config.toml
n_head = 2
n_kv_head = 2
d_mlp = 384
vocab_size = 796
activation = "tanh_gelu"
bias = "all"
init_std_up = 0.0663
optimizer = "soap_variant"
beta1 = 0.95
beta2 = 0.95
warmup_steps = 200
steps = 7062
Each number is 50 + 15 x the weight over its row's rms, rounded and kept within 0 to 99. Layers, rows and columns count from 0. The size before them is the row's rms in percent of the matrix's.

# layer 10 MLP up, 384x64, rms 0.556, rows 143-164, columns 0-63
105:30 71 63 40 41 21 75 56 27 56 49 41 53 27 48 79 52 30 70 75 44 50 53 55 46 42 47 52 51 43 41 47 85 52 68 56 52 59 52 54 28 40 55 58 22 19 48 56 48 50 36 43 46 42 62 71 51 34 44 57 18 65 17 63
100:30 83 59 44 34 48 38 25 45 42 50 44 85 52 49 58 58 38 50 53 45 68 85 43 46 73 46 48 63 89 58 55 31 52 49 56 64 40 34 49 73 34 64 79 35 62 40 36 53 55 58 59 26 33 67 43 72 42 51 67 34 39 49 55
103:07 41 63 68 46 77 47 51 44 41 52 41 44 26 51 82 50 22 30 41 44 30 48 70 47 64 68 41 48 53 29 50 35 36 34 60 70 51 56 71 35 66 49 41 45 63 32 52 44 60 61 53 45 32 06 60 43 58 53 48 58 40 35 67
098:44 71 37 29 71 51 45 43 52 64 70 42 28 54 47 30 44 44 65 56 74 29 27 67 69 35 62 38 38 28 32 26 34 31 52 36 33 09 60 66 36 61 21 55 57 33 40 47 52 27 48 47 61 59 46 54 53 58 29 68 34 54 42 48
102:44 72 73 53 48 41 56 51 46 50 46 53 61 70 48 46 55 55 18 82 39 76 46 68 74 42 62 69 28 60 52 51 76 51 55 26 44 45 96 58 41 48 64 67 34 64 62 35 58 52 36 30 41 48 53 24 41 32 41 65 45 71 40 45
110:69 64 25 39 73 63 68 58 47 62 34 30 38 38 63 56 30 75 54 59 71 56 25 42 60 40 63 49 54 32 31 63 52 64 60 32 62 56 58 43 48 62 26 32 23 44 21 50 49 51 63 62 52 70 28 59 79 28 80 48 43 59 44 42
100:60 46 41 45 54 25 66 56 06 47 43 38 08 54 60 44 27 53 65 27 40 35 74 45 28 50 55 54 53 53 36 38 39 53 32 48 75 16 62 65 31 60 50 68 62 69 30 58 41 54 57 52 29 47 59 65 44 59 43 41 37 35 60 49
106:65 31 28 37 59 39 39 50 84 23 34 50 48 50 10 52 51 25 72 67 52 72 66 51 56 75 60 64 55 65 47 32 70 44 45 62 57 50 44 64 51 56 22 66 38 69 48 72 55 37 58 54 65 58 47 45 61 16 54 43 36 45 34 56
101:69 38 31 64 60 27 68 40 51 35 13 51 50 36 73 57 53 44 64 36 30 41 28 35 67 52 69 59 48 40 20 42 76 47 42 42 52 60 36 42 31 60 48 73 62 48 55 57 26 31 44 46 73 48 70 74 46 21 64 61 50 34 51 63
095:66 63 40 58 46 38 34 42 49 77 58 36 54 68 28 56 36 43 26 55 52 29 55 80 77 31 42 53 52 53 34 33 64 56 30 34 96 20 62 20 37 46 43 53 52 38 30 66 58 31 48 50 48 43 41 46 46 51 65 37 42 59 38 69
113:49 64 54 66 58 47 45 59 44 46 62 12 60 55 48 62 47 70 21 44 40 38 60 40 82 61 41 75 79 43 57 63 39 26 29 49 52 63 39 48 44 57 37 42 42 19 34 74 70 75 44 77 29 54 49 53 67 37 58 28 39 42 53 43
091:31 42 23 39 60 45 33 63 28 56 34 55 62 48 36 57 35 86 63 43 51 53 59 55 71 36 70 84 51 63 45 36 39 77 57 56 63 39 57 38 54 18 35 49 60 60 74 54 33 55 50 53 36 27 39 74 54 39 50 57 47 23 43 78
079:60 56 46 67 84 60 65 51 52 48 61 28 13 67 62 57 33 50 46 65 48 53 59 48 75 39 54 52 34 73 34 54 40 49 51 61 31 64 62 36 55 33 74 52 51 41 59 94 36 56 72 69 68 58 37 73 48 62 41 40 37 35 59 27
096:58 50 60 48 39 19 30 69 45 22 45 71 48 54 50 23 34 41 56 13 48 61 65 60 29 25 58 62 36 44 51 53 50 28 47 34 47 63 52 57 51 46 41 19 51 45 34 64 37 27 40 40 42 69 44 50 67 75 52 44 25 55 84 49
095:58 56 56 66 73 36 32 43 47 10 33 29 36 51 70 63 21 45 26 43 37 75 49 27 70 45 52 58 66 39 34 43 46 56 50 58 80 48 31 60 62 52 25 64 57 49 60 71 46 49 85 40 65 50 37 50 47 60 57 56 51 70 65 63
102:39 28 50 76 45 46 54 38 73 66 35 62 63 44 44 48 54 46 54 46 42 46 28 64 61 12 71 50 49 60 61 18 34 42 52 38 30 54 50 56 34 45 48 34 47 41 59 25 32 45 66 59 16 78 60 51 39 33 15 60 65 49 58 71
100:56 61 70 51 52 38 69 68 46 47 70 51 35 36 47 48 47 61 41 53 38 51 29 48 36 50 42 76 44 26 45 34 46 49 69 51 53 51 41 61 62 45 30 75 24 44 32 66 19 68 73 60 55 95 81 25 51 43 49 34 32 64 55 45
086:45 66 31 28 67 40 40 64 66 43 62 69 56 51 64 66 44 59 56 49 41 49 60 43 57 39 60 61 66 57 49 33 78 55 51 44 42 35 34 59 25 63 52 42 86 54 44 70 61 14 47 45 53 87 81 51 54 40 69 58 64 29 70 73
103:37 62 45 45 36 32 45 64 54 66 40 34 35 49 30 46 77 42 35 40 32 50 66 53 73 43 68 54 44 65 34 43 69 61 61 63 51 33 38 73 52 34 41 65 45 62 58 50 76 40 53 15 50 96 49 45 60 45 56 60 49 92 61 42
106:28 55 45 41 38 76 83 60 47 32 62 21 65 34 30 25 32 58 66 66 57 25 43 53 58 49 33 19 31 55 44 65 36 56 44 80 48 27 39 44 49 35 54 50 50 42 41 27 48 40 47 47 55 37 52 69 51 69 65 58 25 70 64 44
100:49 54 42 20 49 37 68 64 50 36 89 64 36 32 53 54 51 58 55 55 68 51 52 42 65 37 40 50 33 65 53 64 46 14 21 61 43 22 69 61 63 58 37 62 43 38 52 67 57 37 52 75 66 18 64 40 56 61 20 51 39 57 34 38
097:39 38 52 56 56 49 69 66 68 56 29 57 42 37 45 01 77 51 61 41 72 32 59 57 55 65 29 35 56 52 35 38 54 52 31 52 67 79 47 18 39 27 48 35 50 34 41 46 29 53 23 70 55 65 59 43 55 46 40 72 54 38 41 41